config = dict(
    num_hidden_layers=9,
    hidden_size=128,
    num_attention_heads=4,
    num_key_value_heads=4,
    head_dim=32,
    intermediate_size=512,
    vocab_size=8192,
    hidden_act='squared_relu',
    norm='rmsnorm',
    norm_place='pre',
    norm_eps=1e-06,
    positions='rope',
    rope_theta=1020.0,
    rope_fraction=0.5,
    qk_norm=False,
    attn_scale=0.177,
    bias='all',
    tie_word_embeddings='early',
    parallel_block=False,
    extras=['local attention windows', 'paired heads', 'exclusive self-attention'],
    init='uniform',
    init_std_qkv=0.0426,
    init_std_o=0.0426,
    init_std_up=0.0426,
    init_std_down=0.0,
    optimizer='adamw',
    learning_rate=0.00202,
    beta1=0.95,
    beta2=0.95,
    weight_decay=0.066,
    lr_head=0.00759,
    max_grad_norm=2.0,
    warmup_steps=548,
    schedule='wsd',
    decay_fraction=0.634,
    decay_shape='pow',
    final_lr_fraction=0.05,
    batch_tokens=8192,
    max_seq_len=256,
    doc_mask=True,
    train_tokens=133200000,
    max_steps=16260,
    dataset='wikipedia_en',
)
Each number is 128 + 24 x the weight over its row's rms, rounded and kept within 0 to 255. Layers, rows and columns count from 0. Numbers have three digits each. The size before them is the row's rms in percent of the matrix's.

# layer 3 attention value, 128x128, rms 0.123, rows 87-95, columns 0-127
089:122178153139128135191130116120127133146107184151090143099131102122098155165113129118086134126124139125146126149155130144116132143137104102123114115132107158107134117097178147107136105119181126164121140101129082100168142171130130143116104108071129112098139108087091136119137166115101125117125106184132103152144101165128154121138133147136120114077162103086088154130104150130129104113117
084:075158127139148126127134095171131133098133128125137121130124137146153141169126142128136119114128110158099112113109127093159126142105105180121137104100155105131094152145166147124158097107145133151126125106091142120097156136121148074109154131095108072139120129138129119106161117145142136090118142099151151129099177131118170135113097105127191085087120118147176136153070123092099128124144
087:165148125120128102142144135072137157125129141137085095115173135125138161129154135070101135117136112110143123120158122151114135144100121123131085109138088099114072134118127157148134160127134137178103131170138183114140113141105152083155139160137131093182120151134107100126113125172114187114149117176128114144095119138109111115105080126101082102114123135136112133134115122141133153163148
092:132117147125100128112130169105091110155113085106127150128132138150100095062076083143094133105093169084140112153123138116108138112166144112146132133088137177140143122133095109134111164125128153142124082097135106145127140119129123145154115130122128155098128134141157168120167107108164123178106151128082120146187103129149119134159132129151099131142136117124069156112153125123133151098131
080:166097142108065119084174125131105117164133106095146108116062137163097129120084170086156137134108125102139132132124124133116144134126123172118085103118138151158090137098120161149130143131092166167150138110155117140095160126134113104144110123110130123088121108138164149145179112123144189133089108121121102145174124138126102138132107124101142116123134110148132104120132140138127169156118
083:089140129127147128156117124119120133118116143146158106183132126099088124158149150164098146123129146151140134153112081100141133103166097133118126097161108124094136092154109120117143113152106107099104170173150124098134108112141113119144155102124132124113146127115092115143121097146091123114124123169162123134109127136136106140123134143137079162052119127145042148174133144157113133119171
083:106139176139109124134109136152136102083123123129096122089080135142153114162148113162146115110109133122122120188118126132192160130121097138120146131138140125147064130146136126114123108105116118168117155137116191129101138141113131112082122136111127097085179156152110089117166110126115073113146143076140123132117145162148143142120151160120115143176099115126105145131086134138120148133134
093:143137165166118150121119157139136134145106137122168132119095133076122129119182110163113124150136140088121138178137151090140150108170125073124136146130140153161165114105098105119143142139086154139147138151115127092111100145121173151143142140133134142130148141169113104111103136111138118137180136063110104132128126122127141119132163146178154123127114105106083137114164115112124059099143
096:131122110141165130125116092141126126108136152141146106094110128090163121169138131112140112138111119126128130146122123109166126128138106116110100145158123082136100126142113172119134128133156100148123180175123149126102126144119131056116133141113113026109150137131100100151168155142124139096093079097140127110135157148129106128080138146122109142135126084147103103172088116154127142146103
# layer 3 attention output (transposed), 128x128, rms 0.126, rows 87-95, columns 0-127
085:139108169138104130146100109141124111178134128103165131110094143107154146115155130125106101135121142134119092139114150128136123091105144110092131143163137172128152151130104150148135136121122181150115139144117113120101158188187164113113117086121135115127124099107162133124167103131128113116150149147141114090080130111126152182145164095162121164152147136151088150161147160116115086092105
080:137113155120134111111103160117157134083128064128131173118089125131163112127117145113096152181142106095131169120128122086114132136154103134142118110118130162102094099116079141122152120137132167108115112124146100149127140159156146147120110147108132140128100122207120155104120111107127133121123113150145064163119099159156107108169143111112118082169122118128120123114144140182106111148129
093:114144152122104169155133108108109116130152112133124113148062111087147150160125144128105128097120163133185110119109129134132097164122091140120129132121095137122126100142127178127135126094127138117098158122120105087133121103079079095121110162113178133110076174147101141123142100131139134107122099097133133109127102141174131114121116113088119132165063159103136111134150144172139138150126
096:120088097144125112103118114135112146165098163146094161117191152142098127109122128133151132081125131121112123125135154153154107112126138110113114129123138077135131172157151110102110121132153118140193123147098150120147106117127094153155137077152070110146160101094126154141145155162134106128141140162130153145117134099100161141095152113139140141094163132147145139134118100066161115088128
076:127158146144132141126095123114123114145124178138111138094135161095187093110113114157123133165145155104158137149112113133137055127161123158146103121124111099119132074108082089091107143096112110125126150100104126138109116124146065127121144150143090127123119153158106127154116119108143120138111111143126160133159125143182120098090150118098120162083164136126136160155151091111114120123151
077:108099109119143111184126112131140111118113123123134120147068130121115137123143150101106143121121167136114117127135149133136154173116149142151081129136136129176127122080108138104155143165152124138075137138143115172128133187124148119132137128148135155113151118076126104145149086121112127104112180093096129112152118098068144201136097092135124135155181121129138130132121148100152127103135
077:111129161114119100174121159137129114084116093111105108144093137130099110116122113125137188119097122085108136124119151124151125109125134129174144133151099137135123118092077143134125116173120155083136133135144106129144127120117129127117154122114125100145129103158103113168068117157138166105104111114144113117091134123107131163167163074090146091145160151160072121116144142159136123121075
099:112125091175167093119133136119156123126123134107111133108136092149095118069121102130153146132107108177062139106142145126109181117142112142136127152139152137161139143170187101120103101138128100164153074155138169138130129150122180137149119131175096141107157110124149149156138161131144092117139145136151137119143144103115133158124119120157110124089137133173121145138110134114140100105091
096:149141132145119136137114140142154094124144125115136133185077146084113155077111119102121144127115171109142128111111146137139170165155116130159108114123099165167122102118085131132141132131126131112090107137157105127120152158115139135109166165118183135135125122160112099150085134112117158106119125133139121113125155123167104136166113077088130078180128132140117126152162151164135124132063
# layer 3 attention query, 128x128, rms 0.131, rows 96-112, columns 0-127
171:130123153159080103106165143078152135135159107158119120148091144155164125120126118109140142107149114151072130142140123134126113123117126113136117110145111085068119108102119121131124141178125108143128085114110086142147159143111125130114137132097100149118083144150174164087128079134102137107092117156111124151152141103128099103149095116133126069142159141132111135111175137138070116150126
104:113144090100191133118083105162109129120137146139136137098167111118096113110132130155101130145097140117181110114126127102131123134133136141140131151105141137188157148147134132127121111094143157136105157146137164138122098128160126092136088132121145127098148127100072122156136190124147103159171140097146115101121104144111147129120144140115092185121086127125147089133107107126185158136099
082:194093141123118093160094174111135112143098099090177163105137118137150106114123108141140124107101156092111131117140096156122111113144151118162138136099094144105109119121145120102161128142134141142126151118134169155140120142159130118082080160183162117184131127132138112124116159115119152189161108123092107126135107132134103098176139148104143153114129143132114125146140110138166146133164
060:103145112140142129108148103156135133106130150155105078130128108120124109156131158124132092145116135162132125091113171105140172153097126143085118130128147124125139191139170150165123080104080137137154135108153086131133124088111120136160167127093122157072133119111095096128144086126127101098105116137161130104091144117192151129071111104144134131159125121109134118125120156160126124117117
102:140167102123174130066127131114116178109107116106133127136111114130083183128129139118080134132131132105144133118114114133138125131157118101130142154102168142182109162120130081153079104091135166099097148137117146130149098111131134151126108144130121122104157139132119151133161117132155091118091133146131108111070132135142142143120159154111144130119101115081096056127115128161158168118139
103:113167105142136136090107120131138100141156127153131129152124129132153143091132167125138119120135105110140118102123142112142149142089126115160095120156081111107138083156074145126102110123151085127085147169094129133149092136121135069129107130083098116132081065094114121122130163157144099091126154121104134141137122171124102102143147131121139090120157155119157070100139099136130147153127
097:155115113101094129165154168164127142114085097124123128101118146141125157104118140139143117110136121109127127146140099176147124133167122099146203173107148125111121149149115135101193120079163125081123116162115165172136120125131148123135120148159146078164127146127167159138145120132128148154104144151070101104121152153145117131102138127125123139114170104156120120148106112159104148134124
094:123112122103129162115107154121061103136106120139149136158145162127145109138137112138112155134140148108157153100106174103132130145166115094121099121140098100118120125103106096136120113116130118156101152140108120153142085095110126131113160136145126097106150169089139184090163106143152088156138147140136133134102184142089138128148120157118173106128162148080147066129148140092131152123148
080:084125110122202127138124114124111141133115159146115125157172096104099139136121144122123118133164141174197117104126154077130129132138107125122101125168128134152112192084168104130151121085155161107139112137138151135117134111114106134140155125107153139090129123089112140102133116131150107114151119117110112127090123094144141153096133138137143168137093132068144074107114114119156140105109
116:168113100126116128147129150142113116157131115128131155099149134116138117106134145115124141123126120084140162140130094130131133102137127114170130133139124170148133090170069168100123123139135112129090147167100177132165092176169137108134087138141136073146107116119123125131115188137133147155140131095080125126149109182095087094169104117095089132130124108141159119120139105126144149167133
099:143104150180082119138174147087131128167137113108105129147092156125159127131116107104153143112161114098065153160136104157141113133149149127132171120149125146101127089155094144136110147187134106127154121136101127114163145141104127139110138141149095103146110147175156117095116101138108128112092121108092127151149130134123106091153086118115140057130160130132109132114164124125094121152110
105:105129135101167142130093127137139121090112141142161117135132097114106102152161130176097116122106105177145093091114144127110116128101115148109098128123132071144125172121187122135142138062124139151139090108151105142086135096117098158110144124123129148125166117119100152137144118128110128121120118145171113123102141094128168167093177150162156148149132142111114160113085132136141106086104
125:117126132110186137139135106139064130123109197134112101153151142122095142166124128109148134133135131139164098138129134106138145149143099120108088155088100183193130174130146118146140100121112124143160109098136147090122128123131099136118128126108150127117177141109121121157101123131165118156198164104158133115145121147116122139123096143131132149127099122069114137160122146130176127123142
090:172133116107116176088106144140102130117150132121133164152138119121089099147093103117128139105136104132090156166083115143153115111149152115114072129134104100137156100112128170132138131142125084147135129101142131105118131120118090128093145109144098145194125133136159112126100100088140106101125115153151164163106141127141145166123129134148118112135147129118123126126095110201109054112129
101:148102184168155107149134128134104107125126120133090138091086117123144098101090115128155100112146115109152139114151125112131147109135119160170106146151158111125091092088172105139087161178111117148177074116108141130110151112117128093143115125136138126148133133121135131146091125117107125122114177144112112099171144139120120141136120122105184131160151116143149150120144120066085097132157
096:132127104150124125110132125100140168108121121111144095127119116166121124126117122109113126107145119135136099127116117160161090151160113124129135095025118096126145146149141130148103154119081126112129108120162089135130124066118111144087154136111104124157173132131131124116157111169112091125070106166154095149150127143121166137109093174126149094111154156121114155127124131153119162103108
087:115102101126103151130136132141111106154097120173138099136137109130140140135129135139144105115103097086119112107129144118134123162122124128136110170077138080088118157180106133146120093101132090101161167138123091145167124105115110129087089164087151138159143131129157102114110155141124158119128118140119111161143170158156126109103100082172110079096138106139152108150107125143088136090108
# layer 3 attention key, 128x128, rms 0.132, rows 96-111, columns 0-127
130:150119140132160093149124163107146099172147107146146151120109168128153098102121104161145170082120091119113143134121125152129102080133118149176123128111105104139129078142116148121103131149126094123108127129123117156156159150159105133095114118156073103144126103161156140133115125125082130116084131141119142138146091136103083096143123132101117145136164142167136137081148080139093087158117
102:099146127149143120094084075113099125087097162121120122103115105142109169152098136132113107166114145153163120118148113100132146166120117149104132121138127168146136168098135102152117131084113143112138114138127141085115133088098123113176149099128180143122128147108093137135114131123138151127170109142169092128103088134138175158105136146143134141130093136061114121114110162109158112087111
124:148103136120136134149120137105113114154162115196147136137146156134141144128168128121135158106127085133156133108112121149147089112130115157157141102127100109112129113129108164103094126127111099137114103116130100148145145139146112139103096147137064134182146115136159168107122140141075147129107093148133141139131074142086106111124125120091124113149156160154174130080135092128069128162091
181:102139136111131157105146085164112160089110141098107117131129097146113149154147156116119092154125153125144094130163138108126151164116120128084112118127168153129131173122153103140152113112149135111135137126143144095100119111092151135161119120104181150117139164100098104127146143108165119114160140125136104126123184104168161175105154129151155152108091106104110139183080158125168152127139
114:094136149165139133144132116135137113096126172155106127123142092145113144161121163124115073149132108149165144111135124126105128155138145134113138123132129132139158181085142100153154149096116147161158119112129110102119131098114160114158171114092185170099139144088070106176142133132122157133114102143145120130122171121177151146106139129128102158126077108115128138140076151125153115108157
089:124132159160099092150141138163097166112081180154131131115148119121136090123137116151096161091093120157102098125160142092131157156142123113154142093182152159114131153113127087111126110114104160142109145102088158143129143125126112144138094121101151143109112119137148139137183130138085175150156156145119141142104123133134123117113115091136150143128100097093063139160107131092148126128135
097:106084171096167118158124114124139121140117121181121116128126154157128100153144116118075076113111103135164095085070132095070143148148130181147122112109120138099155126122117123117145110108113114157188151116135080152116136105125124146086120140103097139168145141108110133180132121133104118130136144145150148103105146138129150103133140115142149131148112188134165134129125123118108104130151
092:155143131124098114175123144148157106127154144121128132112169107121145155108114134112139091113154087156116149107134153154094090152149135115157177120147125129110163147118082122117124157108103165104116139124114080160176134139101092130114174098148152141171094117153146103133142127122069175155142117133131138145123089156140124135100106103160085116157128138108124137138085092140159108150147
110:183138146143093105116150150092152107160171086137146134120097145126153102094119101115127166114127100099082148165134098150126093107135123095159134137137107121108123080128099140109103122176126118138120131119116150140153151181157146097114087131150105096134099120150168132100102122112139122144101133113085153144176140137088107118181108113116114091128161120149130108131151108126103111159118
095:117114126144168118167099153133151098133121154157150168117137162109143102109133122128110152058137110133150107105106138116140108102132089157163105096138099111137127130149129146093112112134109101124100150121101113141135156136174126152080113155123078130153130092136116147124154126135077148105097109128153134133132094134077098138131173130096119129117154168151151125084145064140097118151106
067:124145144166149127157105152102175106164130129142152137138131148100134096113121108125144170101159118103144143137125116146147122092142133115168134113128116090146094087137131157122124157177104121100080142130131150126138108137158135095108152137157063114147152082202136095127113129123125128096113144108129163127172110131093082113154136118126119099119133149150145133093176094128111090101124
062:132143112106101112084151111145096154112127116122089114129113106156133164146120133131118088177104153134109133126140145104104143171121140131080141166134147167103162168107120126163142111108141135138163131140138128120138128118082119121166126108112181139108111178079133109153133136122160111148164137143131123128093162153176156123114078145151125153136108106095097125172121181142161133133165
089:172140056123101144081136138184155156107176094105120129103113135102135128132131130119124106134166081118145152151136126109158099125139146091139120092155125065127097132095145138132136139175106165128137132148136146130127111142112114113154171139144103158136080118128167097118148151117146109110094107124156136167076149129118106085111143147096113117121124122093150128113136089143119147132120
096:108179121084150116167133149143157157121120142078117100122156121110129176160128162148145097160153146128144125116121124124124121169130095133084131147069152142128090151105152154164169111094134180137166127130129132126149102147136156111130145113147142124082138118115162143106124120111151117104134113102125128122085157104177146128114119173132158164111083102121110170116148152100111109121123
097:115097137106107130108130092123136117119124117112126130151173107126134105137144130123099123156125178168087115108097136093138155167124121140081115120125097088121125167162109148156121076089101133102108126153128164118127085122100142103133143116138113147116112161117128101108169103117201112140189127094179138149122144124156124126122099152114074116100115110135163114146123132160099112145127
095:115169164127126075097096136102160099133143132150116127135138128130153156184125114147102107137137094154091129157118092132099132129114132103157133156143118155139129092088101136156121174147154135127161152122123176096147140174120099103161153136133117093140110130135136135117057110119140097126153119169097149148145122134126113104111135122119089126128091146140104167129134133097107055144120